Weights of a small transformer language model.
Size: 16 layers, width 256, 2 heads of 128, MLP 704 SwiGLU.
Architecture: RMSNorm before each block, untied embeddings.
Each number is 128 + 32 x the weight over its row's rms, rounded and kept within 0 to 255. Layers, rows and columns count from 0. Numbers have three digits each. The size before them is the row's rms in percent of the matrix's.

# layer 13 MLP down (transposed), 704x256, rms 0.133, rows 690-703, columns 0-255
096:167110117126112129174111045113159093105105136054137169138132124107189127125133145139082120178109097135121118138100144137134165124070138141115118155088169150141113135119149184101108119161117095132095181173089089144173126046107122051018088088115127144105157134108092107110189104135196112134108095159112144134149108157127188218151123140131084151104096122132118083152102114115191142154093161110100132116097126120127133165125105155104125088145153103178123066137127091130151126133153148147056090128148049099116167118111130102114140062190172055159121098104078090125090144121162148093117197102054106160118126191117163122155113118113123156111152120154095174162181164131151196145133130136116115145078080141190132143161135112111169100165112080093175110169080122129136158134116107
092:105101084186158093113125090106127147160172130145150121135099133130123096144137062087137131099111144132122107166154080099154112128136132105117161146090126134119168133129123074046109115129176119173057117131113169105117040048088154050051107068085144119136090164063154135139084140126086147151104129107094124123055134155162157146119078139150151155109179091181154159141168143085136123106077123133138166156087091123164132215116177092209150120124132124092157139139101120115138101139155124112107138103170138160112127178125150103125067124139154102160184106122121126094125093077174120139131104121099087116144098119147139049172119088081103073149199130110173075076146116102146118130147127131152156081122076114050103082126166106091119133099090172090104185085096141157153141132130122
101:137086126096155120132100127092169185148141094096140146102142090165119075078110174131163122181108090134212086124157141120137134136123115127124128097122130095105186160163186122196110152143194159084053148139202070135137082162105121120115147137121121120125138089083126107140068081132146133128166135146100182098143112096140171137130163164116114119115139135119068099144118147093133125117058126106178122104111175156110096100093169151106099142121142101157150133074177125118166097149110096094056130170039063058075143158111131164090108160159068093127133124177084111186146074140174108124158149118111111134173105093132151163157093179187122167088114115188102149133118118188143143155093144135090172160119131110132102146153065134161109118120229109157115148135114123141194153104144108
101:144122115154136126145133132172158070200112117127187110142108143063132169122130119128137149108086118159162143083111096131155084178098130117087166096191103154168083138090190091131172112182145129116140153181153126047143119118112143174126170123102108090089156152122161145131170079145184184087164157099116133100102138096132119146135142144157137105102126149061134143127196116179027098142095166119133158079189079127112136131094156099196097099138177133122174048133098149131100133101081154100135133115147122180129145102058148151143175125076141112125109126155152176092141130159081104113166117091141153093076112108170134182179126128126092101104063141152105178114130134115056113153109120158091091198092130072090149151114114107120125094144116162086144146075176060126126126143144159
100:153125192065145162091087147131182097125124182148158122122120131196107152054082131118149131115150126100142143155097120123130206130191106052156130172142125097127174108130141155098134164116144143134142130137171173125141137137096094154094135154155111115184117173092085193120079126131155122075118152146177094098088128136108156099155176105067165086142125134129139198180114110155060151116151130093138170132204200106084107137111135111149163169133132114168108171131160084191152140055161116172128170131107148141053138152135113145065121137175148107174135101131097082135139132126161166124163100162136127112155092113083098127106114098116125115148161192138093176124187103119182087078143093150147088137120039136155091127137112067138094164081160095115136178068153118127123138136080116
105:085074121088110109131071109091146118151114099132143090113127092138164109072125138141128159130108164144134142128054126121132142133149141131150168158146182122109086139093096046116107124198128126097109118162143127140167136084157086093089220146120129142155166119133144067131127134075215111185116142113127153116155117088086091179160198083085121136140116062073143091171132107095113129149126089133175083185170113124152137100093146097084188123120097082165092123150122149069145149132102123168107104149129135112111069103040139193195143132167146136074107154138133079097187134188136134152153143155099081145253131123128151083087109096155092130094100091156137146180079128150124068145116116127139104163129155115124123111132116170144122083164107094144138141103146080128157109168132136
098:231147188102091122155171131063151128146138111075164143134159122108103083168201150065109125121148126118136135059077138136183148119180114158153156115082118162125181134149171091109125056060139182115085107071173112107111143103151124134154158134152107118204149127182109163093115140099099231161086133141133165141146090124142146124146153118118136085107087161174170124157138146143164111218144144100085140106160127160141101170125116124159087126117115101129085128181139126117138119114130117139110140047106189167159140140118094169110155118128149102145166155144199107148134100085133163154126160102139131125158064205118133173106132120153051132110127141108165104141137061139173127108147093142137121126183082144094141155126097139171085087154124104115039120145133135170129094132115112
102:094158168112163114106124158169120138201164134099123117062074136141116085110216130092138153060130194167160165082162122159107132162150101120110147119122173119126229117112181098131079123082117124136128144167155164177087207097096115145197175081112134144151131136087137114154116138088073154163120143160094135113132167101059151133130131078147119177088142148162128113109142070108130130152142111132111078055103157120154081181081107104173127089201146119152170096176123177111135133129097139144117107140121134127101148140104160108114115109145143126104086160091091118125151073152141112179089119139129077143142145168152149102153119102145095144105171181054146075080124171136174176124165115095115161108155115154195098188120165199063117109140120124115139153146143127082107101109127082
100:139131072111140142153149098091129117121109130209079084117179150121130098098164131088123111127104147160106110147144089142102128166150134078116150096182144133165150120119141154154122201165062071199124137192154134111163119185114163163124080048125111139137014113144109089125161086099112108116133170086171113114108166161056158108057164138161194192120115093132165167179147127082115070123162160121104175119114090115168084127163128153154104053213125099092115100142131100142122091126171135119193122128149158129123158115138112099207066101179096173118085118172166108117137107108141179126140128103139128101138111137104176129117114180114134127152157086146150166144144104122159124135165063103088204117118122072122124117122122120139126123145087135083155128125184133117156097112131139
104:111173074153102168099123166088096121107152112172153166089098115101102155142157161118139145114078109137114153196132126101127123153116143149169145173141107124142093111076112129127083087156119084098143170114153142076099136131082092119101184078122200079092108089193140104139145120117129129140125113085102117063107098096140117129061189177090123080189137170192115165096216112121129077109120144136143112107115110083116096109135144135118102101089152225150156138114083169134122121114118117152116054113103125092104115120108114159080085201115054140157139162139173146175148091111157152124089134106136099136112094134172189094129149159185111112092134159154084195150095092150122143074147150103153144148058104210137138147120144159113121180115126127098144106129198116084188111105149088
102:139152081087112122135096114064079127150147134163146128142126095150110110149134145101145153143086150151175157124146160110166157088130158116144159093179072084141111109112131152176107128066065162120122143075145078147127122148164095114211166152190156165163110105127120126156162137120113252135069109125094116116143176103125094106166042176137093077072094179136110170105094082163152122092125146155076145107094110127057144119106079146151112136083113124135098165093152178139095137165146166154130115130147160156120186124110075128127145103084101100131145126086137139141164085104145127103043166118111152186120076143084167087110125142165109108128162178133141132121080140179141129076154139107095134141129135166144149113172105085100127046107181152106127163160152066101143159133051128
105:157074161138124151122068140111107189173145132122129122073133052110053175163054095100148133131117176125095173140066153129094088146101117146100113103129103127134167138105135156108115128168106144143171094109183143161127088094094206114114136098161157130152156151080077110127087169142136087111102179173120117147129124051142103106124161105136125178148045116161194123038122165137069148159170178128088103141163127046133126146125117122122152163149144141127119161112125149120116107092113062125148142148115078144119128088151141097114137120160086135174121117122088180079222085158099102153082151154136130141127137178118158186135108172111146126159164135111141128134078120158150142128175158126141177149105155058125190118036130173144147063162116150109096081143121163147112136125139124
093:159124080096154117099153130192174138122126064160141144139146210176113142156094154069084133188093155108185095092101206166168141110152137127142101134111135165154075100176134181161161153115114107182127142132172112098143142155118150151255147106113108108075148096152139103089155108092150154124139125064135032171096173127081092175132072133134096122136117112125158116115121157082141130104083104120110148137122162106081101147119106156125134140096109132109086169181125132053136154140153126103078101088137112154082128112125134146136146174097116126157204145123122120164125073148091140121091125113185153121124145146081136077135099068123084117119125056111179107148094117101107164143139129163101108089198170110171144084145140157143166129112085139125139190134165133166168105162067120
099:147090119158165132162079102089104150145155107126120151128105098143113145179078131093158143161167148191137157047122181156066139123120146169114162089142149125134138091121154116107093119121103123088152089110130102126196157160164104117189108117121142190094172118078096139139132090098115197152175142097112161110125101109139118101139163161119103137072064183172097151169122130108093133156140163078164142139109130144134153136160110123123148179097180079159106113149160143175158037143153160121185152078143103145150125144138127099162136086148124147126151066112191072124157163094117135156114123078114089086137147175051149169134120134158140113145094083137142198148091052180114081072089032097097099087077119129169114105167099118132191155131176156138141114088107112103132107164095143
# layer 13 MLP gate, 704x256, rms 0.144, rows 691-703, columns 0-255
101:138187112120128125054181106119087179157144115088139177161077134175073134083072106134103152133144159146085190142108143138097103146114135154161100124133141083134121113154105131091058132085092145110122152118180104091124132103106185101150164159127138047134116126119153167129122163097132128078115168124044111079146085168183183134123102142123078141141134131145169153148149141131108176135112117126167111154169124103157089154126135096198138124159176121124129118144160162189090093200155170182168191131138095168094133145126109170172056067076122129089159161085172143136104101170100157122165075150136147113099124071155049133176149104131084142159162135108144130161170099124160133125116124145056157155147167177119097108070098214116123147093131170186103161131137116109131114149131130
101:171130129164112142162146092168210137182079119116157140101153157115180159122124122115194117152131193173129131095116127150160051135126117136111113135168076111113108119087142116186148140139132122135145098147095111043114175135144138087157159120138130106154132124133125147076147152079167154163106113106170122147107140199111119151088117112183142085052093118184128104152134142155092111113138078155106127150077060117128126106112082121168142121143185135155138090151136155122106149134085129100149122155133170132169084161185104146120050121015138154149095123084140098218137141137099136190119093125133158106096106169106123051126182158073158152113100158123103188129150211137166121174124148148073147140150113163093114123165120134203097137173139126067079155129105118159121088131142156
107:099104129111154124135157154136123131135173128146145138144149119184131183128153140116158083210133099147045200070159118127143106063087092197189131117123102085136099149140138150121103121158129161165130155145094134179124126111136145101022106142146152150107094121154133142102061111093131148062145103145130144147128179157143091182092057177104084113144144125145086103154096129087170151112154144113112134125121101070125086115133153166130140154074113107085171125134120136193150160116152152131093138086145162078185098172113155135170108125181088147081104130203063142176188079094141176181117129140107116194121135155140088081160070134099141115142122096130125097115106143098135139130166104120096134170151102110117154170105075148084170099148069157150191092117084103200127121130099100
104:128054127150105154131086160110100145166158098128083107138112166091107087052137102096165159130174135151118130123124167136118122124130064153101132112158121148129142137161198122116209184135136163129119100132148073144148140157127193043103141116128125151087162108135186136093179104126161121129159122120112140181142172166137083156112150165119177136084089112108132091179130173170148084151089114160175106156159171108125132127136111135138176121132163153139108117078141180087143137201058096088129147087187115160108143139192132080157134163041142130073093106193169106159206117182152143128151129162156122115129080162134176087134099109146194090118105165159096148084102124101101066155132108110118128102111231141093147054086156128096143130125161105140121140093149130147133137124148148
104:116148139069150096137098125134145045111107145111117105120191129089150064119118132134084167099124169127086142078153119091087107149152127172133121079147105109104171110137087137120089145136122154111105060112178062110088167132062074172060100064103125136061120140116134216120087150130118135137133128135109080146132132155073127159118130146116159168081192098127153101036164142098134157082112122204072109107138070116162137115164026118136137130128135122093156111133024145052072084114138084101135129093156153124129096157091118119127107162111106104075157134096142127120129142098113118153063137078116136134160091108103094118129164095108114123107121115111181102157140125125120146086098126122161151122115086161158104116148112131181119106140136161167103097108127094182206133105180163
095:153077148120147138124166141095148189125140138050110101147095167132129175061103151103146130113143122140143161040100122100136167094144171153073143150096168128103089079151122086151099110114064196127103132140142101145130150105159138109147124091144123113144116156127118142148105130141135150110194159139160166173115077125127118136138167139159150130153060133138162153118071176152113115185118123103158135161098136169171111123112126104119101126135191068141150145150149195183172137189182177132072126142129156125096110087165137112190184101156133163143088106159158132132110092115158160099100134153054096191119132094190064206121123083071132119084162105151135098151138118178119115112167148168072139162168086142061093151170143149125134170188178146085132089152192177135131147125084153
108:122107159160135166082071105122101112094211142124131096116145127162136130092091115046137187123145067169122110136153095098156205121173116167066162145126120066121111086158076153139166137147098101153163154175092081130146117127133135104207111150198103166081097127189126157132153167183062144098105214146105201132130121127075116110120096170181097063093104107080138157115123114178087154116125122127130154160119105184144125131180252156130141144160176158130148118137083108149151085138111115163182072132180134140141103102184162092119113105142142145076130089145127171095162108110173192091173134155107127125076080151138110131123177160121069119100133119103130126127153112136127109161154130144146097165144139143136152137133143114124114141089122190143140127095148127117139139164141172
103:137130144106161109072134148111118133130186138148132117099147135115160169097127170077169133143132151114148125074131087111155120043126083165182166143128148068122105171127105136120165118153161130141143125124118107090141126151103149156138089188121188130144163043168126100219161089124195128157145169128157114123086176145129124111141138145167202099120162116104144134131138184136122172143100076192075150111120139115163146165140119134151148201081091113161165090118094134128122132136171184130112073149108104140121127137188107098102146128094157082113129147154175127131143193170125130148152111150084157107102113171183178124136150112071118121120165130121042112120095143066149115079070160153061173122146131070079146140217174121129109175111160102140072115143169094144215130118165107
100:058137122082102077134106144134147105132097142153129163185108121070199079127099109141125144131136135099150132150147104143129128127125078132162123183108136155096080108056088111148100124141145112171112086095104140128046183123097088140099099131147151129136085099148136128124129143142098072110178082150159172085112158102114104213107102101146134111152131094139090111094126201126100145091134145124179118103170101118114072132082140209200109151172092138123088166113147103082144146162151117131189147136171097140133082134114194108180139111138171121120181166061096141140058057146120065124133112107107172168144149148121129173166085128113084120057103134175188096117106135106135138168144166136131083120139026122098182153135172103111114099161120097135084192087112134106111120129113121
100:082109097107199137143089071110121156218116139082177101087095128152166179147147090180101160153169115129073130099094139066075155159118124133161139092178124115160118160109079091115083168162137116169148148176083098151111106104185174104156099141107177132128175087141140142137152192062108155146165208134110150154159127133130115175115142128120123137132109142121137130083182089145076063078124156132130110131135156156160127161128088129135092120130131061141148112157128124136168198200125157217078130077135119151125124084140139167200141062172136164118132155140125140167122162106121083126165114126118133090091143126146170211143072148128104099097152170137143144126124096135121127074077087138084159100125178165082094135138149176153132149117185104115142166150175122125124117119177098
101:126150185179080144186091135150103103198147106073111129100115130070099154139153129172111113157089196077020139124130139163091151121109101113168199096150124164169182107108126129149151144127182112128174092071164159148147105177115097165088166144103142145184147135144091113124200092134095159076092140073103092138186108116097118142118124084090127087131152156100098124142093091099025154152146137145153112162174133097112155123149112201157109179137132092122118148194123093144135137107127159105097114111114156125088105116092122121153152101181160175151131133126115145061129070176107109130122135139141157101159138183201139092110129141135102072166169128095153104157108148136143191064112115105148146084149137139116099057085108185115125062136085117165145143151128153132113124121096124
093:131122149114100131121096085176144168146118107130100086133098069119087116168142177146142099184091153162097102117172109145090136144083150144094096106179166124171099160100140172059126145110154150133101150074131078137163160133108151070137100187116086178146132185081133116107152141160142142091049142094123176152139103153177116052096123144090117121143156117165103061186113058188143075106120146158123101113082139122141163087103117192157123137154112109113100116156087127072173142137103156129119155142118123103139198110137113161139096185095122142086205147092076132120097170067152202127185115146100147127134169114171116110098176094139134094092101094146140126075159139112176112143130140127125083131155153137107149122158164130148172131100053109076130106122129020107086119087105107
098:140110180130156126147136099110162181158078196171140089208115109112104094115115090170142172097148108170163135110121129134107110129140102124136118114149096050136144128108181111091107131106099170142123169147080081085143111123112195119152131183112127165071123111155111156084093125166117091140127131113154219167148102105139151133154164103161097107086064195172125062185159114140181089177124133131187133136104145149108163164024129054141169108145115102125198055128173153077141127084130092120125108143177102227131160103164167089131150134104073166169123108179113109137105145104145148140128121167130093132112143088124104087196164112130161097151148115158181113151151152102069086119112138092119086087143105134159147131140136142109074112147119114157107154098118153155139124159160136
# layer 13 MLP up, 704x256, rms 0.156, rows 691-703, columns 0-255
096:134145101060133132083164127099135138136147077108104178241139137110088187160186071122070222122100131185104173100134073137184117188188171070122113109164134082090106084164103106131126170118128057060117137160154147127141148142145118171169106084102133122111193149139117148085048118180132133128067103114115119094120111128195143082088145129141134118116155122127146135119129143128103132117136084123136196129107091124147121181103121136112112073167137112139112086131157131106114153133122171183098156088134130132134119119094110138150105124165124142171043134058161142119160124102159142158139157137090059122149129190098138135123131166095134127195117119096134134175118128178128132115081086122127081099155108153186141166141103164155120139179138092103059109101097146134080116170143091
107:167135096092134158060100113093175152166176139111139105150152126183127091114151102132140159143110121118106130105091193178132157137093147156161124118161175084071117147104080128123142089146153135161120127174184081065063124099141092108107143187128136127168122079153050150087165107138082122094171104123180100071141118166103103147112174137142136081146116101113086044154076133089143193090078137090115091112179098128110123128144134072143117172105120115169208198130096193088073076170082131116116116126124100128099140158106107082160161177165093105131127132116097131078095069167099181109112148090106124119173095094088099109130132083158081183085113118124119121140135164122080100133159091161116123115107107125118070113114142115116093108102118077108067163159119068159135138110085145
107:110134113113098112116142162127160091117109106153125151100123143170145159117121141111142112052107104105187120159197101190118090136155123118071156170145122135157094120128151085175212151152091097156081154090171167105139131136113089165147149100111173116106127193150184103120108123076115096129126127133087172172177154120118130091103196128165130127154056177076115137153126117106108098161158089133165132148185112162155124094151136174133174171116140067140136135150102133109082105178176124102110103075070154060108099110136169150141130145087142104134093143138081141108106154141146160140153068120126195118094149159177156095104091134164164196162127141162117079105142105063167098148139184123159149186071149132007141146169085133163153117174130174119094088080142136174128151117144115
098:136129163125135159151123152076140163165101101136108119124114177179093143101076135114092194131186142120082168116137114189159101153128136119111102167232114145091139116173159138154124167148059129107103146151141124156148139157129152153135110149136120116174153146086104182109118128147156130061081142167051081152160161119118109143165133067120135094093175083102126099158145037082079112098132132151178144180184105089114128119119104150123079100139096081092095061120117098127181133078114133162054099110087135097129095161052148140164104111167109093104174124157133135121115102105064105079112100114143136150114138091085151144113146151110143132166144131186039162132070159142136125112093066137103127168129150088164095074138095105175133163172140118135062176112133104135096135172108092
104:098164156100137114141155087151180140073127124146185120146135105089120137137159143126096129121087115148173186123080062131173107159119104139200116144172094137106173118126114090162141131113139121137136113149114196175107143102153142147105112149139073113087120167121104132072059132136107163123118134127145130073150087157031111120124142102105099086184164131102071130106090132166121083129129178082199118089142111133120133118071119114129125067102142170129186163149107122105106080154104183167104148139137147111113150125085097144067121127159113120127124159118108079135127120146136120148185135086040105168069138111132127072091167131130089161129119198106100150133197134039145080138117062154150159129147094137109073084151055100120093128092137152228125124114095162101147137125054117
089:120113103151132113118091098152146131095152107178109117171141114174128139120135150109193091166167136137143099146205128123105141095144136138143074130134132107123136120147073185122178098161139108066095050129142084132159137103155117095143108121146130186118136141091147150063108221139089165111085136110112152098138192161148129103102092127116125116089124104168110157110178091135130097108133040157098115077161096119073141108159094091088138143136076130080155153178104120135135164160112156183142131115191176098142140134134206126150159120118094145142126159127168154060179088109164160133144110136119157210211102113066194141141180192129115107130158148112115155170125135102194133083142088141178114111159139131103090089127115072112198181112077148148102123089135137165092087153171155
109:103118172082161126108159156112145130086090109110128090162124093133172074154138116207159116168139156183080159111145117086097139111099109067122151120133105144141176141071141103139148128165193130190107168160156085167108175107166078052222104157086159055107162087079086099126103121170143102133153136087081142145102100172140126106122138112099110120143135082101132135125141110103194128133127108125153076157149209127117096121118069060151099164156056133142127128129075053171168148166163077127109174092188088105133179143119111073083142115123142108081157104099164116088166177089130069173170154129102129159132074137116168147153082148139083138143126114165119192126168128127130116144141149125119128099108146189132103117147155141149095133148059120121156143126170140131101139159151151
105:160114072172148151133145176102122071165164141062093123081112092153149093149136105131146125106102124136104055168111101146142109099151129151137173133109093087157169127133091120157151123143114107147126172114153167196135133119093067117113116124087146126093152154098135142145086152094187106138108092127153096114119129123041113167092108116140097174076125159110146079137140127128163087166152113189094104107105131117091061094145110130165105099158074114112161080147163106168111141069090134101186121180060153091188101108150139098175161092071133145184150118154111132122132131124114057161051081108094219108092121103141142089159106119064110106133150185114079075148140135114130178104157121144114143167111147076188123141116182088071169109115166152171152123111054066139134106139137111
102:132138116187163156142125163131154079091148099147139108177213083168122109139173104122175173204157098099106160156090141145120110130079144147168120194139158188154146096137147189161170070144116128117135061140136171180183183090199094158074114132134140183157105159101130118097146112117154106168094167153092131143119154151099151176136146172147123143123141177114133066094107108109168141149171084103168130156102117149162115100091129122121130112137130164109120054089158138055124152238097136150129115082114154114125127110160129181129160138148134136111086105120175224102118166141125127125126141133112123191086117116055122082136150124132154125086153135118177112127132177074145141146164129135068165125160110117117101139138151191115153094130127123100056117081104105170134144071089163
105:131091118070096099104142179171034113095144105118135121131086186098145155118104165162206087135157108177130135135120095139125120128171166092147140130154192174138125143119144099117140106160121168158124130182102087143158121112151178165119076140089155146145095135115151099126190119149141184170152128106148130184168140130195121158146138120150180105154154104103128078150133153099093119112137216110109195115149172193138121092092109116117184172100144130116147176071182110112091134120077143116119106124157135129123143116141090170114132167102154135162143096174122078093159195111116153100118100092167150185112153122087140105022138095117142157169190078173142127133142144192117075097148193186148134122174116132195123080172113103110107158167077120142141113114097093150157071121121141
103:108159099104139152158127125132165098114158118140098136113113101097152163175110158126127143112055175110134134211140092094153126114115145129154121152118102123124099110129146115113140134070147126133114093147098091151185156173169217134186113135109107132154142097102107119112132074098134100129138108113106129095111091137101126091142128100115127153106181117163102114096135135079104128174158109184125125186092088135095122137116121111115095110125124127061069102159203158081174111181116100180079147128124082134151180085099133101129109133137169087222063187131060133136159078111146136096109117126117126104135111146071078090158119098116121107119113048154158040101116128121163150091180144074030137118159123087137084120181105094055221147200114147089135104149103089155135112131108109
092:092164098168158101144190085088125151167110094159059116093147067106083145075178075113150143121095082160111081171141121131143126180176108136178132166173147120052134099157137111145120149097127052128076107154188183137170074135100123149135115130138164073070139091152073131119096171130100108146086086152132102060132083116133097154115179168121160083078143143140162138139193111127122129110099163126123146168151078072121149165108095152123101144110104099076158149150156152161059148095135148184145074146126177175141090115082088122050164142120138102090129165156138172109136122134125115078117142170137125150152176134110098144123105143153083158120189132144083109128138105081122146137125074132121088154128133141132111129132099088129108148122179118211106214159085081117124137070145131
097:179181168133097100118112179101108151159127117154109130076135142132000120123114143137232111136124110113081144079143124094180117141063109087112205111147102125084127110148139170162159092116139135195128129163150070110152102150139165143222094086143127139168146113097159072149087111095155126066127146106093112182186164130117120097129185084105173092150144116119153049113166133107177107179102114133163144111129101048063154114139129074148145144155124137116126184177144140131142114113179066148144128164111066086110086158113102139152078127079173130123145154133074078113186128134103080141100117152140144136103116133157128146158214104155127122119074131143154132118126146138157056094103142132110123111087178144088143128099162122125123114139142129143135130121126124112104098124189139